Weights of a small transformer language model.
Architecture: LayerNorm before each block, rotary positions, gated attention, exclusive self-attention.
Training: a variant of Muon for these matrices, 313M tokens, 8713 steps.
Each number is 500 + 40 x the weight over the matrix's rms, rounded and kept within 0 to 999. Layers, rows and columns count from 0. Numbers have three digits each.

# layer 8 MLP gate, 832x320, rms 0.155, rows 316-403, columns 160-319
513479526509504534499486524492542470476485464437478508510511515468505512489453461510516499420583490489561473447576600534487505438502539520520421499496484489481546471554563482490483541489484428514496490530474489510543566480543473557484513524545503482525576549518504550502514410503477516505395546508461524545520500527509490481541469511542528524479541525563477528531503501484524560548543462502481599519483415485489423469450448472441494546488415564493541494493464434488411481457555503
530432481519475490498480504504507549428508516509497538541495519512522530511527539497543532478463519493536488475495519510503476521506455505483497499500499526497483488509536534452539485521493491521497500482491541499484493435518476447563535526437541555494523521528482427465498517485454484447509425491529510536516472467457459491466489510529491476465430456519496494492506514524502484520529456528544501502477472509435476491456507519466496500521536496561493540527495481490501463556539530
541503531484519507491536558457541463489462494527541493487501539562564553481442485492533497509563501408496521561469483486509457531503484539403500439543438441530445525515495500512545497493505486497509524498590448473542511440520476543482577549529502479539546623478424428480478461498508574457406535435506408462456460400559490505511468468515477439417386489438449509573478526514490514456495449495499487534464478496444388500458495513438512443470456508540495513431598534461459583527495460
532508519500524497537539500507543485482454525494469469419488452540443423531440524464511545525540493516500503439492462529488463483581492429478475462465501498502481528546526568527538476490463598519466536479519442612456576565600454508524543501528490538478548534413556524445468561545569556484472442489474498509397443531504543516518581480532472433452464454557528516465462471538577505516472512505554494473458552453486512431430528472507527445488481465510502475523445539571514515528413498
439463454558504467438467488571500560499472565536426473483483494483529565542566465476475435488545494562472527410509544545449577486473526525500541440494467481511463502553391473421514510477531478490455487500471520485532446483544441533549568484441604495557618473442523449454501536481544543487482414533516546559451481459521515566465540562499498447468482492500549430549486402502511467477503533456573536526578464455536514529511402542443448516519509523519429476453505435551517438495500616
472594493494495501570484497516463467501529479484478537417552503592485490489570542553456512438483449511570519533418421566496506522492491467437497555524539426437501470482506526525468528480524515492572480512529514578490503429476556459457485534549585449502503537485535472499454445476492541500510471522532475576479498432478544490524505529534512462529445497472530491527470544530540466492547515529597510482500533507499477554476425463490546496434408511395417538541447605494504473518428563
489459491517499491525507433524529522511482550539487544504551518514423565466550493494502512515544485488530513505479467476473513547593467546508454512466515468446548513485489462513505550472498498455473545534477520526453507484448512488555542505588437504517518506472471506504492472470485503506452478452463546526481568517468528548513524538446490519504478418458446483529529493527505482509568487518504492518495508424468434429502515472500461537512455480455540503537458553543526455551513432
487490591555452465555519539459521555521456522486625521470454541517575535464520505466465619466436544412458516473569611495539512531532457452523492506500398507524485505511521495479457541393498515530465437528492539501410463563512498484554496456581562495443517473588495541523488539467553548542593497478441568494439471514449525418509566487466418570549502430486465486484538510506543476506567426515446542469482429490552501553457521527496505506426508381420555431473396500457494507512455499
495453481520497508545482485510447507432515539478456432463431492537511505547508499488463494445541490436460513496482527532498499554493544521528514507527460507512550532493511478442475484520476507571491541499495493524488533412481540515550571485536498534502534488563512545504471488537477411438496518502543544518524432516468503447534492564500517475493502445466550519513536481503433520526491511500495444451525476461499485515548481533528510505510488493527547585478516521497494489493494501
483483586473503495528515547503499506540467544481518461516477522481476545495512491509491526512453502521464490471515476477517516460508495459505494499472471517503512499475541550505527526539548462402482486475523503517509488510507497486492500489494521507449509513510476503495532492527500497523537537508520493518491487518571500479537498514476568533497468497467525477496514488493493574533502477500473493516513469497521499489509528503557521497448479479468522460458462485491538520494505516
473465454453469482466509480519462477548507478493489567422470478491556448514485521550448523471588507448476568474439483451625552483425579528628521536580466542403441528517443521534548462551473592541437535501529539576485532488480473487453398555517564564516504475585409373488509511501475611505488465499518499464486426548575453446582398440573492531507559460579513483540502506544458452413448369464551432493533505496508514391495491481360569553516418457480502461512472560582520471517470524
447455487528474544406458588535498544508533564550514424462565489577457582505422451449488508551504483493478487443436477489510497517503497399529512469420505632518436529508566483430526560478494408357525556490606471505541440517511529500435454417479534483580519489560507492531485529563536487606495513501569508468573515470592496506604545506451511600504439490627513508460504472478520509502551503521530496482557515514500546483481473420479545518483550520461573486552555466412450496498483570
409470538447533472488461520546448470447615529489489473543462452527555536426520478544509535550430425542478467492466455483574460443463527523555493578523485494548514580510452487426552482480483499449516461585480450607522493455457458596519544576536554509551511518468488577485529518533524426526456582453517459442492520485494476518587517560544465565448435455448492449520489515492484381443556539457479478588518521500446457500448457537519476460479593469496402559450480550540476480522478468
516474493501492502470484555470484525518472520506468479526519535465514517499540482533496501493517494478516476466500448525516498548529473488520505479493510499453466572536487496503473519500496525507541510469468526485512511491538532534536479505513453499502503495509500473495518534504484497488437542492457509502502508506494504521518454475486445537501496502506476471426527476519480534531542503479542501484455495457500505498506486522526509517540490446480479545489476476509519530486470490
446525512534535563527509470487489496479460458480522433454470459504523506494526522520455475482536540473462436455552490529485528455522484535536492485498561519493516515572489519493458477550450500393556444488409427473565495487586481472501436536608487538533444544497516489556646473513462474445594483538483498536447587519379515559490461437504462512439467470515453504479580529523499426504588401528475572531488383454501463502417460484475513586486577485494503495557534482579546389486424533
492524536530512512508502566468508520510514494499559468492495483533448419465482579490553495546519516472531505508594559461424570474507566472526485504560512464487532456561535426449356492547533538490538517461486538489440506504500443493520510519562422473489509467504418510522517496528547520423538490474498563430517458531510506448374446468486561491448464554518481576531484556506465521471490442513552459475470559491493480501510540483415449563552536515525491516462475441537540552519557489
516508486498490496522502500524493490519498498494496496496491475500508475492473491489522479494482492506512512480481495518491522479481485512524523483486512497521518472476491502516498491491508481484497494478522520500464504475472519501503460518507513483465500522508519489485520478491511511470511526502535493528456490494509549463505509485501502502520489482491498500504484474520508519506504512528495463502504474495504489502531509504480491499506506529498511491520485490516512514484487490
535489424480509467530556465482515462453526469556562518511488522506531580460551521485441499475527498567466473487520488527555493541542533495451562505474462516567422429434498448485552435497491470465492505472444402451531559464543541525527452488497552490501455497494511441558545473546518475484520513511505482481494514472460466424521478502491525530460513483552478526509616472541551435500488552468534517468539503520464448495505471458469496458501501490531472495479555466409550447470524518
472534494560547554450504569463498513473442485505513575481529486539587468444607543516446510517499504487460444462549467513535466496494487441444511450518501568504509498550528447471523473526509422530516448515495509463554520475489552569531547525569510537453457475535494584508481468473422540499546557557527429467518514472485500493454513551496522466490546506517523487435480478525573494492500444515451498505535507475473517510456580592459519512510444504402468462459405469486558473517398555
529519463542533540498542514528509452513468438452495493498537544528556428434571478450506512482557493477484412511582477549567516455506477534472541512555441526531540502478486507428565521443433400499487553483527516520538547434446595473544445470524518565498524489497514572536508540441426459468529519466537450474566459553469502427548415563494451502527489521490480552511497511480502447604457465575393503489441477435556491570527534474472453394464488472496497463506493532429527528519502566
455502507530501505518493502487522475492555484503530499463498548493497477487523516440518520502511547486487480518451499495541485528506554504496495497472496509476468517526527489525441512508521480480529462473519484534486511527481498480524487512510557511541488484488557500505575486528469474500530435533531517489521524507507487502478484473489470510514466525536462495472497511526497449576528514516462506513550495546497520507508446540506455463473516469522470530559461484505530470477507460
530518428553516558480446457599580549526413519465538534549395528471434496549561494430477543520494522509473493442536502481537549535496534477536396523499571438451537480376445509606516496477508506435512459594489467513544542446452489508482434592525492464481478570439504497474502489463544526445567513530493540481436504553431440553466498462423477498566498460440524556486571517531426537490577547477498451530467506528447466487522516541491506491508493525557506477504491548512466505448459488
460492504495483385542476604528527467490443530453475459478431449552544582504496548486467521456450509547499535488467552449514506568533570529499494443482526489558561513622495495554456505531517543488538542487515522520543508475481501524435505493468502439474528528461505473451487501526448559490561438509513519500534447515544443443591451575635548484438522536443461489461571495544486481462406434551513532517592375502419447520477447495434492499476551489485535486530490562478544482454506465
560479477500534504484505464514511476503533451457476506473503460473555579478562474494535502462494521425477483535550494472522491470563544524507440536441512509480440491464517482493489524476558449532524498492477483491492527502524497504487523443572588507503571528484488490478586521541526453493580515483509493462390490518487490421483590513516483509452511514493449507532578501474529524481502551482461464467478469471498486522529571500478491505496553546456440494450472537539544429536542500
533459411464508464571475530486434462583548448436436476476436560514488502507586477550477586492504576473455509475575484530495467576457462527495525448452573507411449512535536555473537504480589478560399535528470544569529530370524499471399495543509507482487480515635548512517427540504529542456552508500456509474567408504511425497546495522481500471529406493547510506445412511513509478434468527465473556535536509453564570483407532466591523495478497448569470577525540543453497482552501576
413389470491482519571400517472529486514498533570475524497529468470451494448539496513442519438523500531467545540533468449534496461534487526468474526534513501448548447446539453463508581524500446477480506492503465506436475454504527488513487638457497370515538499498534525536499483469513510501512539502462514405482556495560458479535528461476518534479500486432503493480505489465491520502543506504516528446544508506500515557477494472518450557478497538447555472500455484544450565477502471
430471447554476484415491485514466565533495594481481470521517525517607554505568565487545472479533521456434514424476495476452536522507489550500458525558476502552496514540462485454422526556519500534551493463515541511577519517494495512482462446531478516515528494485487559535548486505460528506476511494488524498505515486479484491479584455427558488525495500501507491443497545539525439530500478412407575503510549481577513473481439525488403521456487511452500500517526439509426509488568520
489537446446464460565393547533482505510479467579495524556469445461583467516587562530503632528498507456523565539507481512518532549456527454542506501501495454461539479513505541505489515482415489540431521503432464450432508484448490566508400482471575389556546480431467423484522439522526551500388502540514542519503423478526502493505454527475483441524538493514519495461526519516534527576397483539578472511541511538496549465494486474416520453443542465487522488559496566467460496523506534
427426512489504505423570484580536527549496522447491438497547425460436483533512492403511504470499531541546486426456561494481420490523493484480495463494495511482482480509485482450502504490460445477435501476479492509510509429498413528507500447550444570475470537491560487573502449484498545513439488517497510510427488533479551500578542612491544546562479530575441487507450437486531495484457466522437461444564532504500503520479509430544536489513438525408463550462512500491539561544445509
434548511520540453490419469446532562529492546449496545462520513486480484488490502515557600548554540512452486489516535534467482493463509513462481542461486490484484455585485496455456526503486529485502503502482489512536496495550508516494538512534447475474521514485477449481545515569457502512467547551507468491500501450514538437512522547489518487433493448525492461512484438447511475557547569518489477490567488525480505492493530513447490474503497464513532539523418497501478541513483467
442639490506491535507471536528520539474503546464467482510437526529514431520537501523524521532467437482553525524518476550529518446476532429470487445472435478439537405565507493624481513491550515505518516468457505524517485546485511535559449449503486482506520473495487513517515592438495474462528472464522511515455498544556455469573509521448505550450561530485554613502452482497454520429601499487517492455494532500449546559603493519457495465466511527388449468488484481472511527462426407
532528556490497522592517506465504445547536536467523575499522473503453416463555493479565495555480463582409516469523549490465444522512438519479538515506517492473423455447599520550465513415544490498506575556497482527459537492543471544463491468503517510558495505501434467549416490451467511523540580478455558483474500484491448431484372500540485518501431481535537520501515560472513448527522530415567520444531507500472522484548530474480419523530497497530551466513477523446456509533509496
515505454519497582479565572527534485557494500439423501578523492496399460550508506459483468503482517531530481483522473425538447442460511465508550560507556470488470457563439564498490503445489495561494539595433474523502560464535529497530508465399526547421582532472539574414417572478492472535546552489492553497512479535526465518513515517519492454436453526489491510470512512475502482478563417550528470510516453474478515532463521554494427448514514496456492476469529577546470573556442452
450559438478517437499434563496503508526534496514503501537520558575540468513543432486506585468501522535581541420493498483453488549556502427557523520549463530507527520476495470541579470470496576467462538467526420534445585415490491528395518474471552527530526553513610466518436507430497469456423491542482450516507501510582491507513532444582420524405478468468564462536538519435461519451473431424499449486542461454504535509519583494456463422492498511563505455519517565507467560495477462
535555524562586529500483466489488529411461490456491489501603508558482425490500555453460411450487463455481502548552506493519476518528439454516499505547507466436437537478513522517496500472467474565504533539512515444546449467553444488503418519540559474470427506462534533486495561473532474489496505499537506526472513522527433515505530523443537573484487458474497516497515498418492548508505521547582568523475555479592495535497530492552504520518511518493527570491529502468501513491519501
449442535486431511498477480599494531629496538504529422502489618446504511486462496469587443494515555516426445532463486511489528478524471518494466463465596503475528473520459503564492455448502498483541561539485525548521479400483500470463460461538494537571598556483472476497480584446536451520442544503459507505578454493433473478511459505478533501502560490456481555508424519511468488494524487494506434458518534491459561545500467489474484484484504466517533523548432456517570560518461579
489415514550494465557508541573535463500550434454538550505517505509492563493481505522479489517454479512558598511605481480544493423502542425510506582487510465512425432477538472443484483538472537435463480444525509536449510563488558517545501490516548497458518392558459511504540509569497480528478553514468482521502532522556535541480457511577475509471466536558487512456478449506458460506498407533524553465500479444438465534498470523434494507516524471575472502579413508561495490536462504
485580472451500527464482607520503546468489453456416518401545579470424530484468441463495407473510483516492501448544522474426467494476507464553547505537498473484476539499398503548454399562421451539656457516456425547500493559497492502450440511541503529499587508447579465534567524529512595447455660487412477435571474427559465570506558424474464526485618586491526584476463518503438539470436417507510499449515478523517507564468468510509504428562551434462462525536539493499567635494463594
507460442484516470471416448518427501485476569532517467443516472422508451499533488530546485460482488509462535475459481425531508584441433455546485535446530449368386529422516507499542465514535520409558511515547512480537544578534543467436517470486516553464569518510514548558429524453526515545487435538557533494527540514497497512493488448469545451528502492550439506468548374508438568471502477535521498485531456486501469541472529374404444463558510481574419559431543541518520578486558527
482464532541488543498532505528483610510490467445488512460446496509479504519511487472492578460574493550562545414545472470532472457500493397553494499476469433531456590536502495535507439493464492473484520484494450466456522520529430537578493490541462572500518549465480500468557464506507483512518528489460458560478532465557490442467511541570554470560509502425522403518464456378509454439586502568426520503548549463522491491456524517500518470531533483435462483471512475492434486524484525
529462526512495491525505481454515535545430513574528462532513475507440523499479520458489531442520444510541441465551421442573499483542518451503547485478496454555528486520456463486452486419543483472522504530544515555529542460527551471517490542549537478522528495560461591519568548464457434414525498478534523475517469490499564473531485425511519502474445492462466542518479576481514486495492589489467560459538446380564488516491360451545516469477529555594475538532480458418500467468497455
517514524473536454483500515546501447574501464443536499444395593574496527446518502572407548505520458468509472526453476470486562570451522530488505513447528565438472485485486533519427428439461497424489507486481518526500498451551505503461541598555578482543494535500447537454526565537499463496499514482403532489537506501502591468417532485505556554546461518446539530479431394580546535494417493502409567536462441495574514485552494436458545497512474545451514514453566503481528489478512435
500479528487465512525482515521516547484531450470485453453519490464505494588529440518442512475538497514438469572515521502451499524506583493483530464444500468475468492510475495580479513555478518499469531435522453506499458560520552526524479470478513541480506528518550506518497526473491490487483485499456494524581434550477527514489535502511537470506502467482475420488466535498554530504483493588474577517485488431574541472532564496449522483530481467529518508501552423477493502489438516
438482444503526459451548540464548573497514462483551494436460490479508478563493481498569558525564470442497508442507557548499501501529438480522471500477518463549441448434462476461479429530476547496445480513503493441496500511478477478507475464473538481527467496592461494530464536544488459526544524481529527457542428554521492498468519492512511549510525502438503465507452432452471494538582524456441453543490533531491505509485449491533528473526491518541492483544491456550514541477491501
471565519485457500486452533496502497546507507537586533509515514505528467480490532520535533567540478507473520483488431502409518486506506478540528496507473563510559463512534510421547519592499434506489510515483437495472499446495555527462503474484546504502533488553529504524542483492565519441444515640444498512532456492526497540473474463478489519441550476503453551537485525486402504471549478535543435537407521583595476474461548468546485513561522457479415522492475503532545528474506454
499466452575502540563474514451461489483509526519515496534503469461516491462491537496490477482508521469442487514549450474493493470472475487504432526488486523453468525470499509492360539496511505479478407535430530542539493492512534529484479502571468468485547484534498488502530529487491493467471488502524524532535509542468489509492566538501511585435522527547566556485547581494493515443529544477506495478526537566449518492457436412517498467548525518487515478523504519495506462493472551
433516564546577506500406523492545499513542505464443448511500539504467443570492543529519488434527496484509525543431480543504470520541539487529488615485470600552509487514495570453533449486470558528518635492534567453522478508546443550510511438463520468466475480421462505468508507542527498496575553466466466418529492540508472481517455503444520484513443488486500515544505515500500488494471534512486556566548480484517500484511516446458548501512440452523452563447447456521476516451490518
464548513504476413517560490577488508484492540509535455486491476541489471397503555481549498483523520501442531508523472470473563531464506460530473458491491521549403456531492454418596540564532540484549505493438459524505485458474498441497504532608544456559480459512598517455476475522571494457493426526668447482473524509492487526551524436539508489457508472502491548501643530484586516498415481554475524475495485497482519537539472507493552472566508509497479470540487550591473483443497484
514490444530511534485463488536491510554534513485535480566522508517468551461506518517458500479446446507448503511490489422540501541487515535456540466520441428565490519488513501516527478527490526487522507529441459497534517456511592507535505515461523464519495536483496541500510560498439458476567501504551494547531490464530494451531449491511461501486504526505478470448490455525514462462527450542508507523543564501550451476473471512459483554451532486490443540492484488448388506452543458
507490478523518476499453512471469535533518487422534559428508487434502456487479535482447552505472434496527487533502512552605508537433555460559447520535538504540459571512515562534532488448577487494490499489495499580523453499473523509512491515565499470505434576531460439475504439427586424554433480484492395492552524504468536586531507450574450506559532495607547492482490533518459446525530499519454491442570499412494508486531501487451494474556515451509462503462531510541495467551580494
483504517526487458554483483508558492456634491461467433511556508550607564435514505407522435515488561509481611455510392482569485448532500453544504602489497458488515531520527501543533429483538559477493522483515523529505518466548487570601494521493503468380456509571535447546450538412455524532499528486465526453525515493452467422451588608558449565596481495547412580437505546466435429589537451437516500470497522479414457509494424544556503492572471560499549487503498519509594584460506501
440468549523519509535505493500520539524480511554474531512494511479498507510529513514488505489476472435554528478548520501460443466503493446550505467507477545362507525489560553466510509554501562543492547517507563545507591478515556526445488484407478471519528452477526491450490478446499545531469486528502503473441548513520459479576437465519499496570467497520488460495507547411476509458493449506508437551451546525513500456489477491488557463520493491490501441522565560407552414456459471
507471451470508463513546498489525502451507472525559526534481539536514514441479541518506524493460484542468481479506506459444566529524485476473502537539507534468506477520488594519549586509527431556505496487428543563476459478508486516605485438528527503591531459454557516449488396494474508463520526469458504532479484541498485591485571511404492514484544474524492444499490549575500495491484517496549482476580529489471502470518504472571510484554542558523458495516509508508418508548466564
471503442469539511516495450482558448476529439446432549560508403503536525527472490496554511546518538588550480482452525524560518473515499502517433520518448456517438448488554495496477501552529438562469501524489482484519468548472465522523557574523507533492497510585475489567451470498565552510505476427532458501598478441454518519558501509528517455525500537476519500529521490507437489575494473445475494531494448481528460525549508508579538537589516482524421556542497509469443484491535514
491445505473478460571494548572507477431485526520502426466470521539436509508450465542489491508502530539524552520531536540462503513532455523422490510462438540471460569466568453526524451539478525549507473500408445555461463500486578564487520549597513564481472432471511590518485515503444559430453598474476542510481501574536400507450446449590431439494459494553512439476462510465538424488458497433536443494439545481482488525570399516567498553512488607532481512420505475521485521489480499
520536526507468549520510476488460491502487550476461481492499598540536484478506481548493516502508505521468428539461513459459484521508535463420496493493442457507494527493538481472482481508475586466493535506486451501481488542439497523560530448504510520512475536515499497464563546526552510508480521405474428522559449513496530453467504517485511554492503491513521469498435473440516472557499529491507506510541523434484486497510498505433464560505534502539494470470489543610453547514476520
452558515468510512534453516505495477573445497534518491503524517450475464545481536541469534526472485499508495490430516538500507442479504380500488501493503430521506480495597482492502485487461501469504552525518571479473479480516496545511532544554510501542556459554564562525542486459591484483510528451498497488501471503464490525489496476515527529514573524528497517511537400477548531505514495567503508467479513463488531468497507524492515474556501533463484480478455431493520497513464481
513560470496530519486518549509523503493530501470463555534499485584514485499498444570461464473501566485521429505531464532439508501524497510513489452450481476537468499532448531494544461529541527451608512507530513518519449497490524602490539495494601422528469535485523504498525515544470481583537490550509502478567455468519535553456498549511498462460506517542501445450462543414520466462464517527404531541511474517594468440563545580478507501422460509444488437518575529528482444499480513
458493517461570527495596485504478503459482492631455479437450498538502507496452504515456514542464657527516504519478515426519489534526554499487506524548516546507451489436480484468516530552592491553534430436492551506491466512573443530511538480496540505519511544463496504495489500511584463534514546467449518501500466493551535532503534458504532511464485568493502448459524471463506552510495518506480527474501528509562558558466499544510482546517440454464511447467504426462502519471601539
555491472498510487457475542513420496537454448501553571486454604416561568481499527554465519415530422528471565535626513488462460535527457486541586520516414509447463477493462507509473474529510530546560504509545482493502475575491577472505457494496487473537496582487465489505496481429542505460547469537526483526474460530539464495495465436480535411477514544539500518510535481553506491457463420501502392502547584514501495472500545502480464482493420565542532522475481507506477548468417470
485473509484618513458515402538506408515486544586525535504484573529548498515471545438532564460580457509427327528502543544450520556497357505526464534504497517453476465586515489493531450556567503572468474465459528532521547492469507503435480490497497441470477537499420581504594473455457478478509497517541418521506449500498537514399533438432485475517457478557461560511498557504546438558525548528497531486478442544456507486518497542482513548549480464586546501531467519501531493529487489
474488473516504464498552438524549426497493509496479462491544530425527483499469550484498455551521488495474504524479496476538465437483513490484481502508534483478527443497511519523532507521486458511454476475479480483503468544507482520491446514506568532550513487471537498474498520469519490490541474553440471536504478477518513477523586539597506487530512468546483513491495505456489529582524550486490494478509481504534498514489447515552486500562469513575525481516506565486484520451429534
524465475492541456486548443498440522526473511452480511461524469530537424512441464474441506477513498514523535457504507479498546508489466500552519523549539440453483559482527538570499483444486486538445558501483514512505572480467499471478513562519533519505434495475462519452485508548538504510501491489461476551505479486459531462518506438486510509524497492486539547534548518464475530520474516570540545484494469523460551506554534474458477432457484505450470476440495455497482472513547496
412495484497452492472527495577488514526495530472477475491472516494464521483519506481499479464508553496504510486517528443486528497498510487480492515482512487506513496532519528449559509470565508526497607508506481522524457512547477465447503497558487494525463517494457475556464491476519501501512545464514528443512527488504479567531503556451496533527520471497438458523468531554472543556533478487497457478446433508486498505500548507562533505489439564492528520487490508466504503504552574
489573432493600485491484525521420518512462578463441510419494500481540566510501544475445495512490503534527527486561497478511505481493491452484461450569508558543484492474434460464599465493515529482495467540417468568477548473512510509560483522489478510429495566528547525480510457522439468520499531547561514543453474463510528503505474474494523542485429498477519457523465520524462449480507603465459426468527479563433491539506476470528500458513486504498564495538491491435524464525524469
517492502535437489465439536474529443478549566475506530551547461594495483508446554530537520545381492496507544518552464530361423512560542445538507520476496408543523500554495445464480465469471519507453469486519435455520503533503472544491517434571467515504487519483506499530435479510475427457501430476509474515498505465475541439512495479489550577488482522515443458512458518470444481491535485496459519485535410511479461477452603469546464493486580536533484565503478549520528528500543509
484492478520519443539543492511486458576541488466495448518494541440580538461463446461540522488505552506465567478548507496497435527517553492524469467555447526535426457398436543500590492525492493504571526420476536455537456505524481575493505463516477525496565490409526565500538517518541520479463432535490489482529495502548494485532551489462465492512578529581447539488482587499500499514515480498531534451540478460533472558526469382440509456601460489492534549475413491554414482390477500
461548492438428436497453492504464517461477527499516502563496473474505486433432513483444534411517521540431525511465464545414561578468546447555514455516504456516511520537526471530508519519514468498501457517487491512510561451478489528503506512524450485488504522499526514480503460497480484466481515540533456478562562535482553586555554446523521465534511476512441487478520536503526503463517573482445536524508547450510493532495459519447513496498424508561534495500400502415500423491509523
434486494491424473440470449511466491443432574508531550428460461434563570497534417450453452462554569459484569529504443492514454497514466456603525518615495509572433507532516472421406522536422540496573484576468521422551443469567543483526499472490519531537509532452482511475515491449568552505534552567418514505540426514537451449438494445426519499528448546497404515496595530441498520533423511517542530504533536439546500519443488522434508452467560478379441555480496503567505463456542508
488437484436486458604457505540509466509421525400418577405526489485542421486540540464531539476540436458478532481475515439474441585478515542477549508457508534507416523532531458588518487546458537587572508429437448492451460537500488488495440506524519471464467542578508537490521460438531548470552483420581504516563420589520539486501480591521464483466510493517378458497521543517481504488478470493472430497544450556568426532466516564488401554487443497509351415444472458539511513605399517
485507472527514507564443481503452516531572441419509506415448524441474490477513548532446507524495465549453423521503504468466570491469446482448481468526499467488477525529479499485452533465466501465522508575532455534555549543443437538485523525556509514495446508480472453484507498521441527506490441445515521498406506441526474526439492458505549541537509510535497554596475487562456581487442484519485471477518556494532511451474483519556456507537522556499516483510532443483490457542435457
512469483508535529503474531530526464470522561488531527504550448536479509487528515512527510482598503465462459480518457443492522485467502481516465533574522480444495462508401463503487556497517472437548453467477529543535480491463519448462515502529486470487503516521489527447471490540456532471574533517513508548535444540482466495544445536586556587492465502478487498469507497486487535512490456503509505489503551468519469457526561539472483490505502473499543518527439484506458463404496452
478550502526573538478464505492553411483556500575490541558439521419549549513488487482495496419504547452547490445476463474478511467550393521526439442533483437548549601524485536606426459488489521456521497522516471466472481421535480422603389467467522503484511499496544496488426533523476551446532497485508515466458554539474446493437493498407567392491558543584616417540581520390484497523434492436575497522521445497523529461445469489488442472511479397497514589465545438507500575521526485
493435465525547567508544594601536459493500480478496437487474486506520498545542496393452469526533556461577576555531516449603600508507551494569526516601520529492467496511587436459524513456488507537535363450508491508500426537550592447528470474470485537486579548473453571529503553496406449446494531500473488517427582539487497471546559529572544573465536467495489533510428536484480414462546502453469506469539570521469507504493481462548478484461498475581543461452503475460521521427407581
478476557454445440513495495488544521462547494498491518510500513517531543577501544463553564521568552516567423470481492551458448437487422523487466517502471509484450437441550465433524450463493503510418507495523521527527517513520469522524496555565462558507487474495488513470446491501494519493504448494508464502422477465513499494541424450512552440539485527545593431474512495526533554506518458528410492536420497514531387523462540541499551475584465477478410466534468477489490593430520465
507568491479461544544463432509505509407466569527534491472562541574456486440530542420461522556499543478498571550625447450411519523461541575502537521429484513525518467510465497455455476506497547452492502537539467536492458503486421444477565444542522497437601490457440519494444529475545495530573405475492488544604506495505599482563497414497490454459475434562444562556534572506546552488456504418487450551506533535491512510486524636463525528555451563534511566482522562533487476543497493
508462478461535427545521471491447466527472509488550554477528509501512523527497479564467504525454475538452484451478495521533500486476533566459450538551512539485519498520487512448536524482497466450474547513574461508472483491561461569510485518529504517536490517501543526546455494521551510462491563502472490478505479507526477498558436477508433502471482546522490504499466476491531565514487500488510481498497487537484477517545512468508493487487543480507524509497508494521545475525528481
519559522460476483530482464546501498582532550406422490458536484323533488525564512428515466446452512484522594505517451468502498507526605482444496533510469523508541476523459488507492523488430509537414531575450506461545463498414503445512473474570485566490564473501458483514518541477451591436456423539474482522494535533561560486462488546503463491382521465572471534539590469591441509550536574488491488467618524615531511510391496466347552511519480532455449470458569444598406432524477490
484513471504487467518517456560507446448523573501519439526459459459500452473468535539537484465507512512495483501506493438503483533485529526500469509478457548517448456534508470483476540524484505504501474515506532484479508501420497570510505533484527526591496466486476494486521484503537468494495487534496484484478486514514528483504488418442495562492471544472483449419450483505532562563463567482475499502516495520498493503533472550529483480453519512509504479508568542550433475481506499
405465484493498541440547494549471364520577454478492438476588569416565427560531512465450533575475483447462550469448470485499515510485508509486515440520473530602624495522423454471430438445533475459501538459476481530550494512514510512458517522474529507488503461508470603476541579461558451457487509593442511485441550488503473443431392504533546536472529487465529543499536517528487526539470487474503455504584501447448592570483490495421494566509392595423470498457536470457528536496534516
564492488512545491538516490528540517551497497462469454462522445456449540462447534485507478484547526505477478487435534486470528521477483564481510483498543496537496484489517526565548479539486522559543477452559435459476465458510540439523522511484470488588488522482480435548516432515523513485504488468448520444441568507526476485500473500487479480471407543472518522444549511523583540538454560504524517453414483454526474497583451497530451488476521448432462552505536536546509531457518529
534481439480475453519514484597548496550514492500462526515581541535522496510493528498444503522507529553445484511536512462537477443452449536473478501503467562471466496528484466501468565497432504532522516552461534475532476536496491484519495477540509467504476534519510468513490536482491454537516496497483535452460492494513560547486480500481454483519553493506482533510489469517543527487456460446517534459542532483502476513550502527542575464517486555461566485497496520496512451505486515
447500477440499483520483462504462455471473471542527524543440458423448489462413550541482452458535517459521512482500482506526543529482480461512475478536588488570503482540497471537513506593494467520496505516565488535552499451487563543595596445454467522542565466501435490477476504535561477454486532473552518528510463569504504524518494485517520474519417482528493514522474445502524517477553505495555509549498450496447518465507532455528450533424517505457521485547504455477502573496530505
528482501523537566504586590546446506489498545383614556385540460455583523503444427402499457416544365530525453530557406524480515489571456507565427584548509580505506511440484548567423521478548409484401448471531518514459616467422538475441443417532535623461598462487453511474522529450577544386483483441452520540534491542592547602551446481547416496474534561541416519486513478631436522443502540559500504513502509496484618513458453412514498633487524411479521542422516517565469493562453523
508476529464531478490490526584396551469530559496490551513407480395548536566554413472487540467507521481459499514470449476468521502541466482505531471490475573537499532491502482521530526544475434551526512533489472490507445453496361473488519501578492590452500479489559563408403493469504523556482565479478527459438563549505484498523535515453622507518530448541493588546538457459427510543524520583511510446486492512473529446540503485462457557502470536480558505429510544557472476448445480
415504536514573529529480533516531529501396504563543484506515515535544497492513455481485551458485529521473519447494509531485572473488441478500506516477538505555485487561512423503425503474570468541514504454582540525481456430495499495461526531469523464506446480557471533503528472484498487430492499498518584518548501483526537485472430506469481491521472519507515572480589497535453502505580468540478423521432560468507500525444493477452506512495500529509503387570502483469501466482487482
421483472522511504477564513536517495534476509589444479530579469532471501431464533481428472541543565548484517510493498471482534517464491481494473455493470474496460553550550529498532474453503512489533481549523494489433512453552492551434509556518526474529445510509541509537473549455527476518548516516476473539521525464549497418483498508500524524542509524524463519535500472466486540508492478462492454492441475478512543550527518509454487522510503524557508538518517488525523464544499516
464528526447517578546506415474531511495548503443548437522549467440501473476456521426591569554504498407475472487528486460477541500548590519430566483509416458506483528486418477533545566554510547566433523528501443490495497396460543472530591527479524436577478538489480426503538516573531448550461630522529516485533511518449516545617474480494435560507491531485474570493539490438459538476497511490493469464471492515502522510503543442499495481474500518514548459520478560454472482503544522